From a checkpoint of a small transformer trained on Wikipedia.
Size: 12 layers, width 160, 5 heads of 32, MLP 640 squared ReLU, 11.6M parameters.
Architecture: gated attention, a smear gate.
Training: a variant of Adam for these matrices, 255M tokens, 10532 steps.
Each number is 128 + 32 x the weight over the matrix's rms, rounded and kept within 0 to 255. Layers, rows and columns count from 0.

# layer 9 MLP down (transposed), 640x160, rms 0.0771, rows 622-639, columns 0-159
[[174 129 108 147  99 106 166 122 128 124 154 157 183  95  96 144  91 109 102 129 126 139 126 161 125 208  67 118 136 116 122 148  86 126 175 175 109 151  90 108 111 122 175 159 129 169  78  85  75  76 167 101 203 193 152 150 157 130 111 134 144 190 173 221 122 144 169 153  70  85 115 144 112 125  41 128 123 146 170  89 108  93 149 176  78  13 149 114  80 111 153 117 103 155 193 114 122 101 119 173  80 154 128  89 117 108 120 125 156 102 163 137 201 146 115 162 125 119 128 169  83 113 135 160 112 122 139 209  94 117  95  55  31 164 116 231 100 117 159 122  87  85 135  62 117 136  98 109 160 163 130 149 154 164  75 169  84 146 132 101]
 [159 170 156  77 129 197 117 116 126  53 112 120 136 158 133  93 193 150 111 128 148 160 145 134 122 137  94 112 121 127 112 139 189 139  88 183 105 169 164 107 126 116  99 127  74 146 101 155  95 126  83 131 181 142  85 149 107 100 127 168 142 109  97  77 129 189 181  99 117  33 151 107  74 124 235 106 134 111  83 147 137 152 177  61  71 165 147 111  92 149 118 174 119 132 132 149 173 137 125 106 146 160  99 133 104 172 110 124 135 103  91 106 133 122 148 103 134 114 155 158 118  99  86 106 121  96 167 107 184 145 113  95 210 175 107 122 149 101 118 124 163  95  81 128 142 129 191 118 105 134 119 140 150  75  97 143 136  96 171 124]
 [130  90 137 141 138 158 133 167 122  98 129  86 121  77 105 138 108 143 159  99 120 133 181  83  56 116 174 113 114  66  67 129 130  82  89 117  71 166 136 169 127 105 120 128 132 129 132  96  89 116 137 170 102 101 210 184 109 141  94 106 159 125 106 151 145  65 113 178 180  69 138 125  55 103  96  97 120 158  72 157 138 112 198 135 198 121  91 149 158 102 159  98 100 100 128 107 148  68 111 169 161  96 142 132 153  98 102 102 145  53 110 142  95 143 113 177 132 101  70 180 131 126 121 142  98 134 145 148 100 109 126 124 157 162 148 148 139 120 170 164  75 175 136 133 106  71 148  87 176 118  90  73 121  89 141 151 163 101 248 115]
 [146 119 120 167 106  83 142 140 142 158 157 134  92  97 153 130  84 137  61 125 122  76 103 100 150 133  85 142 119 101 120 145 183 151 169 185 177 140 152  47 119 125 136 178 105 139 165 109 113  86 108 137 104  89 171 166 134 117 123 154  80 109 150  70 139 135 137  89 171  91  88 142 184 189 213  89  88 199 191 142 109 171  74 164 145 176 163  81 172 133 149  43  97 172 150  97 119 139 228 133 148 124 159 118 170 136 109 172 181 131 141  82 141  94  54 116 118 220 146 188 103 105 139 157 143 134 130  96  82 153  93  48 117 133 124 107  71 153 151 165 107 153 207 117 176 110 125  94 167  98 118 105 151  65 162 142 101 155 115  87]
 [186 164 215  86  72 123 139 118 181 170 174 151 154 115 107 134 110 139 134  99 139 145 121  89 154 132 170 116 135 140 114 119 144 137 106  95 125 117  89 138 110 108 124 152 192 154 125 124 109 136 112 160 152  91 106 132 128 197 127 119 127 127 135  89 141 145 188 110 102 116 190 122 138 112 131  76 109 147 116  84 123 122 100 136 143 165 149 152 181 152 147 141 120 141  88 156 161 145 105 118  86 155 132 112 141 111 140 101 164 118 122 152 119 148  97 200 114 209 148  82 114 116 146  73 127 104 116 132 160 157 121 133 113 129 146 155 155 154 146 133  96 150 136 159 127 147 121 128 162 106 137 102 199 118 102 141 198 139 134 115]
 [ 88 115  85 112 118 160 131 109 142 123 132 114 121 139 156 118 143 146 139 109 157 106  81 142 174 125 158 159 129 180 151 113 107  81  96 141  81 105 149 139  87 137 108 140  85 151 134 137  98 154  78 100 125 109 142 106  91 119 115 129 162 136 139 148 148 125 119 134 136 174 132 154 144  91 141 111 164  96  89 118 110 151 115 114 132 119  75 136 136  78 114 110 204 161 123 207  98 128 135  87 117 126 100 126 123 154 136 119 114 136 129 140 126 152 100 142 127 132 138 146 141  93 148  88  70 110 119 140 147 102 127 101 117 132 116 149 159 109 104 151 117 151  96 109 106 140 114 139 150 107 170 125 113 190 112  95 109 134 109 121]
 [119 107 146  91 112 138 112 148  99  68 137 147 149 112 125 170 154 147 119 173  80 134  92 145 178 161 110 103 162 115 132 165 149 129 130 178 135 153 113  59  86  75 229 161 139 142 146 125 178 135 143 131 123  92 165 108 144 121 160 179 116 109 153 174 206 180  72 139 118 189 112 125 129 149 131 182 105 115 160 117 120  90 156 209  60 151 160 119 207  61 138 143 156 141 115 104 147  88 181 134 170  82 129 128 138  84  91 151 186 152 205 158 178  53 123 132 166 147 102 152  94  74 103 114 104 151  82 110 123 144 105 147 106 167 180 130 137  99 180 133 129 109 121  70  94 130 121 152 133 121 109 161 133 128 140 126 139  82  86 133]
 [ 61 118  98 171 160  86 116 100 101 172  92 139  85 115 121 161 125 105 100 165 124 128 234  93 112 170  94 150 171 152 161 237 105  22 212 131 118  78 103 110 123  81 150  98 154  85 203 168  77  63  91 115 208  94  99 133 118 138 128 116 122  98 142  95 118 164  83 136  59 128 147 159 170 133 149 117 185 164 190 213 132 131 152 127 142 123 108 193  97 132 122 112  72  90 159 129  74 117  72 101 102 164 154 137 137 156 143  90 158 168 149  95 181 145  73 124 142 120 142 210 143 159 161  37 147 151 135 144 124 203  95 117 110 168 121 210 118 172 185  88 175 129  96 181 159 207 140 152 183 114 142 148 111 102 128 148 122 114 160  58]
 [146 163 151 161 116  93 119  72 119 152 119 159 160  88 110 234 118  86 160 111 130 156 186  81  89 132  97 111 109 106 117 177 113  99 224  79 188  77 121  87  79 147 139  70 126 120 146 133  31 146 170 102 116 132 140 176 141 170 143 120 131 143  71  47 146  57 159  78 115 221  90 136 145 117 145 116 109 100 160 120 139 139 169 132  54  90 166 142 175 138 158  97 134 127  96 122 135 158  59  90 147 101 125 190 118 124 118  81  91  99 205 110 105 131 123 149 181  36 101 122 114 162 120 124 174 154 144 167 116 132 177 105 157 172 153 139  32 138 121 186 107 177 206 173 115  86 135 111 155 127 162 127 189 150 135 106 125 116  88 151]
 [ 70  74  87 130  80 106 102 171 135 110 121  85 122 131 139 162 117 117 108 119 118 121 154 147 160 185  79  94 115 155 120 125 165 125  97 126 122 150 111 149 119 137 119 134 118 125 111 154  92  79 131 103 144 158 127 148 117  96 125 154 152 118 152  98 131  78 198  99 190 149 147 139 151 166 144 138 146 171 154 114 132  78  66  93 137 165 127 169 139 107 152 119 111 169 113 105  92 128 143 138 122 187 114 121 142 119 171 113 152 183  82 162 133 149 178 139 176 129 175 109 104 112 127 122 141 140 112 153 147  58 134 134 128 169  83  90 169  86 133 127 133 104  99 107 185 157 107  98 113 156 111  49 120 104 167 155  97 119 119 128]
 [115 114 181 145  92  65 158  83 109 129 154 121 115 108 148 203 126 110 126 154 144 134 118 152  43  72 148  81  86 106 108 110 152 166 117 108 123 135 198 111  86 138 129  91 187 153 154 128 103 102 149 107 111  72 155 140  99 135 128 115 127 104 121 210 121  86 116 100  66 171 128 154 123 108 124 130 124 102 130  80 135 109  96 163  83 111 142 148 159 159 166 130 154 141 125 122 111 126 123 201 111 100 133 156  74 102 128 113 132 141 178 118 177  99 135 149 128  91  38 167 173 133 133 126  87 134 186 172 107  92  75  87 184 103 169 117  74 159 160 116 161 147 153 117 138  77  78 162 173 124 106 121 139  98 171 134 137 114  99 114]
 [170 138 142 140 126 123 131 118 137  87 185 127 107  40  97 149  80  74  93 133 107  42 151 177 184 131 125 197 168 115  90 159  93  86 144 131 116 117  91 119 106 102 159 197 102 123 106 132 107 147 164 155  81 119 144 198 133 162 159 125 100 205 148  64 164  99  84 140  55 169  69  63 165 120 139  94 145 125 169 130 181 187 119 121  97 101 207 125 123 147 146 131  48 169 146  58 123 143 152 117 133 128 106 179 145  94 110 151 135  89 110 137 205 104 103 116 138 162 137 152 152 182 159 193 184 154  97 114 127  96  87 168 107 123 123  71 119 114 116 145 100 139 138 184 103 169 193 124 160  87 147 165 142  98 175  91 159 105 116 108]
 [159 180 184 153 144 129  92 105 139 107 192 140 115 192  82 129 127 124  80 105  77  68 193 159 138 134 146 174 112  70 104 120 110 142 118  79 144 137 106 133 134  97 153  77 105 161 136 167  18 111 139 114 141  96  94 162  75 104  66 137  94 161 136 143 154 101  67 193  95 130 111  93 161 155 128 142 140 102  69 147 161 117 209 119 157 112 168  78 171 135 167 200 157 132  98  91 131 201 130 130 166 188 136 176  90 173 155 142 167 143 165 127 160 139 161  85 199 122  61 135  46 148 170 165 150 186  99 156 114 143 158 113 155 164 107 112 107 122 164 154 145 158 132 135 132 151  94  88 140  94 184  91 176 112 113 107 138  66 162 107]
 [ 84  77 111 124 165  82 124  98 100 136 129 156 206 162 111 129  82 108 119 111  60 127 129 201 122  95 115 110 149  95 128  81 112 110 121 149 153 154 109 160 130 126 158 104 151  84 104 133 156  93 110 107 133 126 139 118 170 114 197 135 119 165 173 118  78 184 127 121 115 118 103 107 129 176 137 103 172  82 183 163  73 136 141 143  98 122 137 147 114 140 111 167 145  85 156 131 128 103 147 170 129 107 119 172 125 165 102  89 105 185 102 176 140  87  87 169 132 117 228 113 122 142 103 122 144 133 130 134 145 144 109 102 146 107 162 167  74 105 115 117 186 126 195 244 165 192 197 144 148 111 125 165 118 123 113 122  43 123 104 162]
 [236  62 140 167 104  86 146 134 156  98  90 100  78  69 147 188 112  67 143 149 188  72  69 165  63 173  97 150 214 161 124 155 109 120 205 140  77 219 106 122 109  76 103  67 172 186  96  82 195  43 213 134 145 158 121 169 107 123  99 140 133  53 215 215 149 132 137 146  62 178 149 113 144 129 103  13 117 146 160  50 111 170 196 166 176  59 132  98 149 173 165 147 113 149 111  73  87  64 100 191 153 109 108  77 139 132 181 142 170  87 151 116 160 181 123  96 189  63  96 172 155 122 185 163 127 101 117 145 126 106 118  43 103 150 162 211 133  97 120  95 101 139  67 103  67 126 119 116 125 138  83 126 119 131 109 111 156  87 124 147]
 [132 217 172 118  82 121  93 161 118  96 132 127 147 167 153 115 135 108 127  97 152 125 134 146 182  99 177 128 150  71 102 170  71 111 177 155  26 107  75 124 146 102  92 116 179 132 126 127 120 118 153 175 163 143 112 113 132 130 118 174 110  51 140 143 187 147 136  63 154 169 160 148 155 137 133 147 105 105 182 168 148  44 210 127  85  95 121 120  84  68 132 128 128 121  76 129 132 110  80 156 157 162 154 126 108 104 159  99 143 148 119 194  98  92 123 119 159 127 110 137 152 175 165 160 107 122 116 107 148 204 159 143 124 156 144 160  74 150  77 100 126  84 105 142  64  81 100  95 133  70 147 138 134 190 111 141 168 134  47 164]
 [ 91 180 161 142  97 108 141  96 169 152 132 123 151 143  99 113 136  81 130 156 125 128 164  88 138 134 120 114 178 108 125 128 187 114 177 138 168 129 169 117 137 146 160 144 115 100 122 178  79  85  83 156 131 173  91 141 151 150 113 161 156 128 167 133 123 127 136 111  66 138 151 206 108 170 100 114  56 106 119  31 113  83 157 110 104 114 103  94 133 132 150 143 139 159 132  84 114 125 129 143  92 143 137 186 124 180 144  77 175 114 129 110  61  91 160 185 114 112 104 127 148 125 103 146 169 113 199 155 120 145 114 157 176 107  76 117 126 109 172 162  63  94 140 178 140 123 144  66  99 138 174 146 138 144 159 113 226 101  91 131]
 [114 156 162 152 147 116 124 101 126 195 180 190 149 124  55 101  84 123 146  84 153 131 112 136 136  83 143 180  93 143 171  74 118 171 123  66 156 122  85  15 124 130 127 126  84 104 147  93 108 179 164 168 111 175 143 125  94 116 167 151 144 187 118 207  86 173 156 107 141 165 166 139 129 136 155  77 140 127  83 111 146 168 122 124 107 110 176 156 108 158  98 144 130 170 108 149 142 129 146 134 119 125 124 139 119 153 157 144 129 146 198 137 200 149 147 139  78 100  52  71  91 168 104 112 178 113  79 152  86 127  95 144 186 191 210  96 113 161 140 155 151 141 113  90 101 194 128 118 208  78 102 146  88 130  92 124 160 159 166 120]]
# layer 9 MLP up, 640x160, rms 0.0675, rows 623-639, columns 0-159
[[ 61 154 119 108 110 135 181 176 182 126 129 163 142 101 123 108 189  84  86 128  85 172 143 175 126 141 198  96 106 130 131 127 141 150 113 154 182 153 144 165 180 176 146 108 117 110 173 136 161 192 146 141 156  89 163 160 209 108 139 179 113 145 142 150 110 146 123 173  98  55 137  65  80 138 109 112 136 134 145 133 128 146 132  65 189 129 183 127 128 188 137  85  84 115  97 133 150 136  93 166 142 102 150 118 137 106  86 136 127 136 162 123 165 124 149  97 110 125 115 165  96 136 150  69 131 144 130 123 124 122  90  76 176 134 126 128  37  97 105 113 138  73 117 155 176 158 124 112  73 145 109 138 122  85 124 127 140 144 120 141]
 [ 66 149 150 175 147 142 129 188 136 192 209 140 192 144  96 123 145  62 120  99 102 128 143 142  76 133 105 147  93  59 168 117 121 151  98  74  86 169  96 109  99 173  67 104 119 168 189  80 158 181  83  49 157 132 127 101 157 123 134 131  90  79  93  71 125 102 134 159 171  96 119 136 159  88 134 161  99 120 165 112 109  79 123 124 207 132  69 118 118 113 120  59 147 201 142 112 124  97 148 145 121 110 119 152 145 113 146 140 144  80 149 112  41 129 155 122 100  75 101 171 173 121 110  23 156  89 115 134 162 125 135 116 126 177  83 106 127 161 121 159 102 158  61 132 100 129 166 132 158 113 136 149 105 113  87 140 143 135 165 142]
 [136 136 209  95 130  80 146 124 190 174 144 102 121 146 130 121 157 139 107 135 141  91 137 120 112 130  42  88  36 100 193 113 138 131 108  69 191 145  90  54 148 114 172 133 158 169 118  85 180 174 137 116 121 170 223  80  87  93 149  97 130 135 177 108 142 126 105 188 167  99 141  64 137 101  65 188 138  86 162 126  85 130 106  96 143 130 149 127 132 182 108 208 122 143 134  95 143 166 158  90 112 124 100 109 117 147 114 122  99 134 145 162  70 206 170 115 138 161 141 124 133 144 103 136 127 111  71  94 111 138 186 144 125 139 193 129 149  67  78 186 146 124 116 113 107 162  93  44  48 123  80 145  65 121 111 127 154 137  76 181]
 [158 153 115 126 116 113 107 158 183 190 162 194 158 165 113 112 120 116 137 154 115  77 140 133 129 121 152 134  62  96 136  81 178 123  91 112 117 158 135 122 192 132 130 109 134 106 124 145 189 195 176 154 166 109 215 114 140 139 162 117 132 126 142 183 117 140 110 102 134 184 117 134 135 138  92 122 108 143 143 118  98 143  64 157  92 109 161 134 120 189 124 177 132 143 154 108 126 181 115 141 105 164 105 127 137 132 167 165 137  92 182 113  92 139 162 143  90 125 127 150 133 138 136 136 137  87 138 136 143 135 193 113 133  91 170 111  89 175 142  96 219  65 109 125 130 162 196 100  80 158 152 159 100 127 121 129 100 174  83 105]
 [128 138 153 104 125 103 162 110 149 144 113 127 135 123  96 105 110 119 145 114  98 157 139 106 164 111 145 117 132 137 125 138 172 165 153  94 155 147 140 142 170 108 119  95 152 114 123  82 120 129 158 135  65 190 133  93 155 142 144 126  87 121 114 106 106  80 135 130 144 142 151 148  91  75 110 141 138 138 143 110 144  98 133 102 143 114 120 139 146 115 145 128 107 103 125 108 141 160 104 129 164 123 165 151 111 149 137  90 125 101 109 117  98 123 153 100 111 128 143 129 123 143 112 125 136  89 118 108  89 153 102 133  92 131 106 136 136 155 135  91 176 119 128 116 171 130 146 153  77 141  92 141 108  85 140 164 135 151 132 138]
 [133 167 148 145 134 143 127 152 131 124  94 148 140 104 143 201 104 158  98 149  81 164 120 140  91 166 172 157 160 165 193  76 134  97 102  64 148 149 139 152  92 114 143  91 138 132 180  70 202 190  95 153 100 145 141 145 104 135 107 117 174 107 126 148  59 113 109 158 158 150 153 200  93  93   4 127 186 148 158 126  99  95 139 140 127 189 138 162 139 124  83  97 147  82 137 152 138 124 111  96 135  92 116  92 124  88 124 147 136 108 143 143 127 172 115  80 162 163 123 188 163  85  77 113 111 127 141 128 125 119  86 151  97 158 109 143 179  90  28  99 154  76 142 105 105 168  96 122 129 158  95 126  88 147 136 113  61  93  93 106]
 [ 90 128 133 199 149 162 133  78 179 119  54 140  94 140 168 109 163 146 102  78  74 101 120 146 113 126  58  53 100 155 161 151 105 101 170 112 172 159  80 112 144  78 100  41 140  68 144  79  75 187  92 131 170 149 121  86 153 124 126 173 125  78 169  99  46 147 122 156 145 103 114 196  92 130  63 137 173 164 170 197  55 148  97  96  93  87 137 186  98   0  61 131 157 166 144 128  60 168 126  71 138 110 184 116 168 111 104 119  76 136  85 117 104 124  99  82  72 147 161 112 172 149 136  56 159 108  90 159  55 226  78 106 162 136 139  94 129 198 125 128 143 119 135 126 175 119 159 145 144 134 175 163 116 157  28 110  94 100 168 133]
 [ 67 144 144 153 186 137 129  98 126  99 125 161 133 150 141 107 191 120 168 145  71 172 145 119 111 100 144  91 122 170  95  78 102 127 173  63 182 140 130 147 162 162 114  72 157  58 165 129 130 165  91 116 144 180 201 111 172 163 113 118 157 186  79 103  92  91 110 134 159 146  50 161 162  89  91 121 155 212  68 160 137 121 135 146 169 138  88 120  72 119 153 114 111 164 115 163 111 104 127 127 164 186 126 126 170  86 110  89 178 133 127 153 110 168 167  82 195 171 154 113 127 115 117 108 148 148 128 124 125 170 114 128 138 152 111 132  87 119 114  95 143 146 113 112 165 121 104  37 125 135 102 133 154 119 141 107  72 145  88 224]
 [135 146 120 165  97 157 135 125 126 135 155 112 117 156 111 105 129 118 116 128  90 158 142 104 137 125  63 143 145 135 139 130 138 169 172  72 176 130 126 121 149 148  90 155 175 122 150 139 116 125 123 103 112 140 145 138 152 111 125  86 115  92 173  81 160 106 141 144  84 121  94 133 104 137 115 156 128 143 139 129  57 119 116 139 147 138 132 128 102 160 120 164 182 155  86 111 116 147 144 148 149 115  78 100 112 165 148 132 144  84  90 146  89 160 119 125 119  63 156 124  26 146 122 161  45  92 139 125 128 159 131  90  94  89 101 121  58  88 154 126 121  65 119 148 144 139 187  83 125 167 103 166 129  82 104 157 132 120  79 143]
 [120 101  89  87  86  92 181 130 106  95 151  10 177 146 143  86 118 116 155 162 111 151 165 148  79 146 133  87  99 120 152 177 109 168 141 142 100 177  67 100 100 147 162 137 175 185 123 132 148 127 156 119 150 141 118 122  98  91 141 106 181 157 146 116 107 149 145 166 219 124 126 140 138 142 133 159  88 146 139 106  82 147 165 123 217 124  82 116 103 117 136  99 116  95 128 124 177 122 184  80 135 116 130 145 146 157 101 126 113  93 140 103 103 120 158 163  78 132 158 145 109  60 154 121 142 150  84 112 159 129 167 145 102 194 101 125 193 105 124  82 135 144 150 141 139 112 128 101 125 160 148 159 102 117 168 148  98 186 142 139]
 [209 144 154 167 121 138 146 129  67 144 129 163  90 118 163 120 118  76 116 152 119 185 127 167 141 117 104 155 110 105  89  75  51 136  87 116 125 112 193 113 249 134 134 125 147 168 155 163 138 104 162 105  55 161 136  90 107 128 129 140 148  77 140 162 132 142  75 118 130  76 103  79  85 131 161 150  95 121 161 136 189 147 114  99 150 107 154 207 146 133  51 134 178 134 101  97  88 135 137 116 122  95  92 158 125 111 146 135 103 102 142 175 113 124 199 146 127  91 128 170 150 178 112 132 137 168 159  60 101  67 159 119 130 191 135  90 160 118 140 138 136 100 138 136 153 165  74 101  81 127 142 205 131 208 108 103  82 125 188 122]
 [103 152 129 158 165 153 146 222 132 120  78 183  90 110 116 130 136 187 158  95  90 109  51 131 154 108 115  95 112 142  76  27 147 160 109 136 167 111 176 109 139 147 149 108 136 133 115 126 234 119  92 191 104 132 165  61 161 124 184  89 132 159  98 105 139 128 139 128 182 133  75 112  86  55 186 102 135 208  46 176 118 168 119 136  98 138  84 129 125 145 124 115 113  82 115 172 142 107 129 106 142 130 127  78 116 104 163 214  95 131 168 164 102 162 108 127 147 113  99 154 201 131 107 107 128 192 130 127 115 154  70  90 127 147 148 106 147 155 136 110 151 102  87 131 148 151 118 121 112 117  97 113  66 154 149 111  86 111  76 151]
 [114 129 142 105 148 130 144 171 131 127  64 157 135 111 139 136  99 106 107 117 121 226 139 122 116  62 134 150 101 146 162 130  85 192  69 159  68 135 136 168 127 159 129  78  98  85 126 161 171  75  94 113 104  99 125  88 150 128 121 115 141 102 109 117 152 175 136 103 112  83 105 147 135  58 159  91  94  88 166 155 186 156  51 121 168 206  97 140 111 126 141 155 175  65 144 141 120 185  74 159 143 143 131 205 133 206 131 150 107 116 111 139 120 123 106 137 105  86 110 154  32 125 153  87 152 153 125 120 128 176  83  73 142 120 118 113 149 115  64 136 124 110  91 141 132 163 140 135 107 114 137  61 146 176 144 104 119 127 150 122]
 [143 132 150 121 154 144 129 142 167 141 111 115 117 125  96 110 117 139 108  93 128 142  72 173  87  86 110 157 150 126 137 122 141 137  78 124 156 241 150 122 124 116 120 130 117 116 105  53 138 141 124  93 144 195 124 153 154 112 111 130 212 129 173 123 121 191 118 135 144 186  93 152 111  89 110 171 155 144  74 111 154 134 120 171 189 122  63 193 105  64 129 162 110 127  73  25 147 128 189 164 153 131 132 136  79 161 164 132 125  47 104 210  78 232  98 147 117 103 120 171 132 141 132  72 157  59 106 134 120 137 164 135 167 136 208 103  80 122  88 132 136  86  99 185  45  87 155 115 155 179 106 182 117 143 165 112 136 149 100 107]
 [156 105 167 157 138 161 165 101 109 131 115 158 100 117  92 121 149 185 143  93 162 117  67  81 129 205 105 103 137 134 168 115 115 195 114 130 146 131 141 119 190 114  98 103 170 151 157 138 166 171 106 106  93 124 128 157 135 150  88 137 142  57  94  85  85 138 117 167 137 152 156 131 113 140 132 167 178 107 155 105  65 111 139  37 162 156 130 227 156 145 148 129 172 105 166 126 117 119 168 159 153  80 145 128 171 114  74 123 111  96 108 159 117 147 171  84  92 130 127 147 142 110  69 145  90 157 132 144 108 192 132 157  93 132 120  95 161 165  93 122 175  57  97 132 157  94 119 144  89 124 106 107  81 153 113 119 127 122 151 166]
 [128 169  94 165 118 111 124 118 167 131 146 137 133 133 127 105 125 143 111 196 126 189 103 112 151  59 139  97 148  92 159  86 149 126  77 152 109 124 137 121 152 166 125 101 105 122 185 133 151 161 113 131 134 182 134 124 160 129 161 163 149 148 148  90 164 183 123  96 115 145 144 149 124 133  38  69 169 152 121 139 139  91 145 144 155 102 139 207 111 162 128 126 172 113 165 113 179 131 164 151  99 115  83 132 136 118  87 152 123 105  95 105 175 150 142 109 175  85 114 126 100 167 180 131 144 130 127 104 147 126 135 143 167 154 151  67  94 120  99 168 155  54 114 141 158 207 135 109  95 116 164 129  89 162  87  76 149 205 111 156]
 [168 146 139 178 128  89 136 107 147 131 109 151 138 115 125  55 142 127  85 164  78 145 126 151 134  71  59 125 107 119 155  77  64 130  69 141  94 124  85 104  97 169 142  80 171  75 140  91 141 174 122 141 108 141 120  48 158 164 169 119 127 135 122 188 168 157 134 133 155 131  46  93 120  94  96 142 133 156  57 184  97  61  70 112 140 148 162 205  85 160 119 129 132 140  48  62 118  63 180 187 116 150 111 129 125 183 104 241 139 104 104  92  91 102 147 159 145 126 149 145 117 139 131 112 157 179  95 152 131 105 131 148 142 142 125 166 135  99 103 115  93 135 111 133 133 148 158 106 157 160  95 103  84 141 119  81  97 177 148 175]]